Part of a small language model's weights.
Training: 1231M tokens, 4696 steps.
Each number is 128 + 24 x the weight over its row's rms, rounded and kept within 0 to 255. Layers, rows and columns count from 0. Numbers have three digits each. The size before them is the row's rms in percent of the matrix's.

# down: layer 13 MLP down (transposed), 1536x192, rms 0.18, rows 11-27, columns 0-191
# up: layer 13 MLP up, 1536x192, rms 0.178, rows 12-27, columns 0-191
down11 104:129121128155088107070148092097130117113166120136096093171109137107145135130149136098181123130118115115154139155115155119130109168060106112130157096124142135167156171176100125146133133153132111137143121161123111102124101112124160125124161132136102110120157132165120116165111095109165170145161128102148119120119135145148151129100151129125086141124128134147110084142109131162141114116108079098182175115117178123105137084126116114180104129131120126152089091120141130121096157146146142148084131103127090110124141119122137128153127128128128081134117127059122116127145145171121100093
up12 096:098147149168126132099141141129068091143115119085084125152146109136123106145140120114095188131177142112143157128140147093118139161117102110117116147158165112187111114139113128129127128137040166158160104118100142106160078151167147123096099094116147104139094097133129092117118144150095123113155132134122137147088179136102148133090123152102111128147111156140129135146140153139130109130155110115111131155123140120115128129132114118123125154142114169159103117102076130125061106118103097082158135101138138144167157154137116118134117111158154125147144127097118145096119139144100109141
down12 098:094138138149087134140120120131099120166111148112136110122127100127109108082129128091128087138116128133086129122131091180138115134165157157128154115089139090096125135123128113155143166147119092170124145127192121154146134125107172117133132121094083098140148132147057106142150133146131096105158123129160113154152096160107152122187139163150134103122118085099119110128122105120139164077110121092126135141132147146095165113120147129134135129103123070163119159195156146147140107139128129171094132123158110105115132132133141145123160139112133117104104146139121131065127091127123127167
up13 103:138118107134089133129151083145143113121130108167137188159108124110128122133100097161124148122151144126153135164070095135120172143166164142102158114156148184119126123081125097156165126128125201131134127125119124128137127122135115118133135062105098182142148131126142150152159096095104112142104062160110096123116121130137144124131115131127139122127103107125109122139172125104111143140111085131158166133136103124128109149136139137112165145156151133137116117115151148121134131160113140114126154118091109129089112144099104088127106134101096141165074146092154150164140106073090146115
down13 110:140131120143125108126159116115131140135126148156144131103101127127125108126110102160153170170115099154077118171100128101103156154119138100130119127151146145110125147112112112155141198159070154143134083115147110141103141133155080169106093135101097117137118109082104133105096119117124135124072115119108148085128104130145106159128121123154116105163152080138118140169079114097104158128156152095145121113117066141135122148140136123147159136166141146139104138119169108079137145109112132116121075131138121141124091132099108092137129150117141140145172170134134155156152143082159158129
up14 102:150123107088171150137141156121125102141167153135108116102111129115126107150093128165105114164175133101123133149100123139126092110118109120138123113106092121158103135120152104158118128104113135130135121103168086157150141156159119135118151140140148150098140135125166119064153109114126127128139148125145138145151162136165105104172102162124114099150104148132152145109158067108122169068157134125082109090143135097137073139142141146141093149084190139142107076110170135102131101151102102151139118132121143127164116115152152163158153106144178109132135117137122122154156128160154138141
down14 095:138156123123082117130133132103104125133063100104127123184119106111136116140118125080127107105120093181119098152113113125142129141121143112131145155112135156114130118086142125105158142162142123117118128136121166136094107085097115123116114125161139102144142157107109156175108113117141150149103131150125103121049101175129151171093158128135118171119153140149115151091147153144152187101130143106151137123161098099134133164129152090168141113166148150157143116143114114115126148158187161143122125092099108134132081135115107139133141124110101166113126129179151139164116135155100148104
up15 091:153094168102138149112090131122113138135128174151092135124102151158089106161112141109173127142119151120098146144117133136128112104144165144139083129135141142133159146143126135118135108114161091148138150152113144121117162135095120133090149106085132121145159130080103099135122163087088127156108174123119132083157099141145099152127105131122155139110153139171137101135119139158104110160115113101136107127158092136080149137119107107184085141137136106097112117111115140161121123090138089120159105072125159143117120133112101133121097147132128136108164095131168133155093130192163154073
down15 099:143148115128137096110179116142142092112162119122102151143157077148139106100111105128079131127124113146106117139176162136131120137074119110123115117168145109126105100116108131155156085114144145126120151100129104153144112140149139108136119131163136128094134100101132097108061063145130158107147089141142079127122118122151127085081158185153113124085121116112110102098073091123140119147149119143107112141115127101135164161152141131129131111139120139189133164136151130114147121122141131155083110152095113099120063147098167106126133164120149133132117170114121122141119109105154111134
up16 102:129152080108148109116155145132147143110114118100185140077133123145159179144131135169132147133103107122134110156132134128134132127111098115153111146097119137158089091101168143114111122155193133158076128137107088098154109156148124135079099112103135121127112108153115104093091147101131128137106141153118097097112119098131137176150101132133161145124138147096141115116143168132127088097136117143123087110122105108165108108136161182116134123140159142110080148131097114151107137106139170120109104103185112143119138130122128129102096127173159134160125076129121105160077134156122107139
down16 109:126132118103091119142176155059148120137118109147162165132164161103146116111095132135159119119121164156066119108129127143101116127119080140122174134150142117134145113133098068125108057132155138103159103139126126148122086151135130121147123124157136101159156132154106149148148127169156113162118134067139124139137143095115160143116103143158140147162091120124117134137086125117115148166145085144100137163135110156111116121099134124108134141108125095074145140144172105137130107134143097125134172132083139146140106143108152096125140157193142142127131158128117127157155144124129104088
up17 097:112131124153127128140141150123076178139097148112093113100124110140114143136095123084136100158122189114138137113148106131105148073141140133124175154149151148158100127152093100128139123112133130139092138137125162128136143152082113126154133144119110142126132141131147172091172144117146096152078132158127149096190126130093104157124114145102120161135088149166129105136115097147175115106153093141169103111107142171158115121156155172160114090123094100135158127130122132102096131108096100123120125129136154096149162106118115151102120138088142124171142105130113107147152093121180096132
down17 101:123164094133130119112159099130123156134121129170150156087186136127117128147102114135091131166114110186152137107103132152131100132148147148153106102169163097144130148116113119111147120114124150161114141128127147099147129121160121080126110114117169096130125094145099152119121145096138124108123150119109116077152108101185176127079076140116109135124147086154097142099135128130122099113128144142136114173149050125117120134132150133126127155118062128136090162113150152145126118128086098166085116114126113147085126139150155126145121123127120137151134133154138109139133105169068134092
up18 102:127125137119120145106151148085085126117160099129130138159107143093151096135123134117175122183094137100142091123110127151118094145119089103124175112131082133138169114108121165118112128117160172104165120119137132151115146102116109134075122158119081126150161149145124123131153186145161093081124149125133144143120078094080109151115107107140095137180132074128147154106133133159142125137192139133158141114141136140130099141118159111101152128132153165126131131101165104132146107160093122133111139156160124127124075085162135114161143113098103136142109142126112150104131149134124160120
down18 099:131117155145103143129098171095107162111154133082101112141085168125134113142111172166100130094147115157076071145134165118120152089140102133123133135111121114135116135122123110106131069157118130126081075137135143148173103158128142174171128161152082126129133130127128139122123130142109156092121096131082100107101143112092130139143153118152132147163098149148081136109139146101148130091129126136139176128158116139163121112122159123120149129132100122180152106147132133116110135123128126133134107139160118119171105169101133142151110124155126154131161110137116054118152150114073108118
up19 099:115120118145117146090146144164148159139116108136118150101159141126148149100158143119098156126088122103099103177108157131135149126117119091121153109125128150134126167146134155134128091116152153153126141096116129076129151112149122126139110125167105104143112138125094099111098138107145142134101158100125088149139142144074122129133157105116153092153098141101141159168130134184099104111105107117183137089103133170098130102160131149162097090108156149140155072150145120137134098077164115145138119191098130112149146141166151146122129137154105088138107137163171154121086140114151115121
down19 100:131113147058123122148123124144118148106136131108107139160093163137096149129116097143138128116175097102063113113120112122104104121170156169129108093116134097128119111058121126144109120137095084124171103124122140142145137166130130134119131154107113161128142112112152165103172165149125111124136156126142122145113171113153145103133114096129105141122144137176139109119081134112144146165188135134095079140161121118165124101148136138116143145132123134154125149126115117091148192165136157099149110112151154141130059105116141110104143116135154109089122160096111087164116125116122148130
up20 102:119111131165139102137140122107100181111120135162102116121129130121102144157148098120142118122141188146091177107176132114158108145100118110124177108204096131120102098114119095108128118129127127145131070141092141098189152114150120126140122116150149151165098174086095116120119153107131188154121142135145103091124095151118140171143073149103111151119126140075088119094117114143127113172136111120117108174115156127087105143101120146154138114136139111112133151106143083133133135104114118110126095147100147114149127120146126140156128122137139119139134165098148140124110099126136172148
down20 099:158150131081113147151129145132113100138133136167168128147077137114130130140139093126132145125141093069094113117084092121103103118126139155120129161119091155123149135124119125151109140116125115164143103072132156141112137145104162136125167111121147098119136147131168135143112132146081114165149144132084168101136070120150124128150150170149109074135144115124144134149130064084148101131159133078159143116162105137149113138083133111077157098133077107121146118123140151098141148123150136121110163104156097113137106118157113085113130178098090116128096102128115129137139121118124094130
up21 097:124168139138117116121143131105105110123158135157169127159124135129077125179133120138169144151118176149097154126131169126159141136115094133106145149163142132111092128126144145137108158106122147120119152133144066130124101094149155082132135118141126110130126111159132184138092174102113154081135123143119105115175107158097105129126157117155152146097134127112162141102133173179130146129153085141114119132102154104130118184142141104132091131099133094128139135112063097142156139118123079150129122102128100103162133129144153146135147110074139119168147138123132158156121076163127115156
down21 095:132113135094056141160122150133148139138123139098117128122116144136154117096131115139153106158130124117051130150108130134057196120132141095095112088136135167110179116128131101124119107123110160096128159117108134105130136145114144126098147122155150117130112129133123101128115124131112124142152132134122103144144146102170173075183079136163121128146126111132147110146120111095163115132067130127164126088166103134133108115151078108116159133137132171148098111105140151097096155157148145130101088148106124097095116165090135102151147125143112116102098122112088108113114139125110132102
up22 098:093148136160146070108111137127142109143120123070136138122141157165137141136093094177130145098145154125149110149113128118161129130137159127147155165172107136149164120095146158122135109119115119111112174155100134133143146109143105125105059153141130100143137108108110133103123101172130114085120145102135124153060073114146138147131092140140108129142156135145110109106123154137108150090127153122140090110095164171146113082152112133116152076136162125114178154110185152087166103125078126119136143127132152169128096131139122108145114142099109141155127106138131112132148154129136117118
down22 099:121116134134156153120129177190136131104120132182135153112096125136118142098144135137141140119127088139134141142125111150103134116129126120137128137139101132162118143139120162098147137118081143128140130097126157155103120090119143121110130120151234136134133104107131149168119121112120157101096139105138149130094106166144106155133123100102139113114139131143121125154141110129151154094130100171159126130084168163150133141144163082114130073168112115124120119117093145097127086105140105133109133104142129172149096118135098103118092109114144105133126087107091157183124140111083178068
up23 095:096132125153135132147167125101122152161118119163143138118133138109136110132071132091134108066132133116184093180124147125169141123092068144107124154167148146104134136135116184125100123089099125130117099125174158129110113127084130130113132104112118143114135147149146124111129133106198137138121133146079105152157126095084113135140155144159145075168179135166152114098170112166078094128090145162139132159120155119109148132133120116120138154118087149112135115118136137168138100130136132101105145119134110142104153142116079156102100118151119108130162111141113141146115127134107146126
down23 085:141147124121111157158129125133166122140118136144120120149127113160117129122181143142117145117134099164175171070134105097096088100157119099132153152124113119129131161154147093138170153085129127136169126131129155136098168134124118123135124144144128133150126125090147156111122141160148131079131146127125187125064154133132131121160078114077117162112121156073111169135136095111157131160154111085090090120120148127155161114135122176124121115147124103156119129131134169137145163137118095169153091113126105097143101151122161133147150156127134148105089163103125102145160114143147130092
up24 093:131108098124086147103173144108117121109137109125133152135108107078119145131123084144164146168108166129128169128143187184148102132132108081135128164113128086132151125138135135147082101194148141126103166090097131137118126132138104178148122133153167094117165110156138110102113139139094104109129143151156127134120131107127159084159119153161146122107108100117078074110125149153148143108125114153117090125087136134159105162136087129100151109124154134109157137119172099166160144124131148150179158126137100146123119129148139148098128113170127142133116137129155124126159100102139122115
down24 094:166117135117101117102118111114120113109138167161160120143125154152139169150151132134108142069091155161132129158121136137126116114119144127137098108115156123124110151127129164133123116127101180124167141097134070142131159109152126058106117119088140155115152150168080161145157144154139165150136124123116113119106124109161166110097124157107135124134125102142170121171152143138105113207135130086143135110120116156124133104131128165129182114151129131161138143146141155156117115103153085127119115118142135164148120137090111121119180142147134072116129148149128136120156147194149147162
up25 104:138117095116126134077132140138156108072102142131156164182134121098155168138126085140140100157142140165158134148126145192175143131091141124092100100155181100102114128128142138095161142126145136139125119098111141161110126131111103145137080136112105110120132133111094125106147109090108126179110106127108108108160092153113117130121165159094118169158162120174112116062096150113102103147097136134124105101121163151103125130109112178131155121136152115100097159126157133135103173101125137116098138142126129170105104117147128110162115130127161121128115099140145135136097109104131156130
down25 077:147122138102155138126096096130123145130132146135120122129130140135132148086155140129130137112110128140255147122128123117103078111176104123149137120124129182143129133130092152154112114107146101074164151105131122145097134127137137122102136118107137121125132127138129118167142156101142142088123150103165128123093161134149125112131105119148136102108121127123144135178091153136136130107170127097151131117137098112125111127119157120098117125159085118140160115121157121127154151138134144142110151128129129099092141125136126117143156157125124168155093154097126122140157128126135125099
up26 098:121122108124137120141137103137158153127134124141065112133125152140157143182126097133160117135099121102119129139136086145152153118161120149138145154079126157150140117133110146140155104097153141132073156141089142086120102138076171119117153127123105136132145124120145120122127081105174129160112163156141109125146097166142116173107162123135150146130144114134113127142134161092092117140087123112137094111119087174115111090138126124139167123130103095108129158123120180075102116130099144118138101153168121127103134104161042092152095126150117141130144143124088120090107141109115092122
down26 103:146138114134109126133114081136073153146105102175130106135149157122114107114119188151103151160121146152153129144107144123104123120125142124097114185097149136119125147147097131100071159134134083131125143100142105162109131139159119105107162159156108146138100163099110145145121137162133094085117130122113159157136140114141128132135148095123157098113149111135129127115124160118150077108115146154101130139125190138118112154101131149128150114120124153093122156153122122126194150186167098151144111096133083128161153133121153143179173169120125110166143137155133141088162120114162126116
up27 106:153123125125108134090160093122148115141159147100107112086126154103144127126132155120154125114108125136125084165122105125150205189142118075106168114056144108148154142161159129118100099138134140108120117086126167103127120109138132191095139137160120152141156127127145102143121125120139154150083134107144126118129144106088136095143129164095136095163150152126113123127151115109140196168093126138165141133106138119119109143126141153169105117093146164114124137159105143128103126116105106111097147163137124163104114123132127109077115154143148107143137188121148107114111126119096132142
down27 111:146077123089134160147125117123129151138114102101084114121133143114197122131140139126114075125086119139072109111140132115149096100130118108129115134110074142184118150123157117109137161095104081118147147099118137068135127159114136121136136130105102143169125136136110122153139122148152122109147147100142160130101168152146131111120151113140172111081145155140106127091110153096131112117126123165143168143138135169078132125154115127158163121162132155175101153149135093141132118139091120129196112118152150155137142130111147119119152125155147193120143130087120161137123154117135102161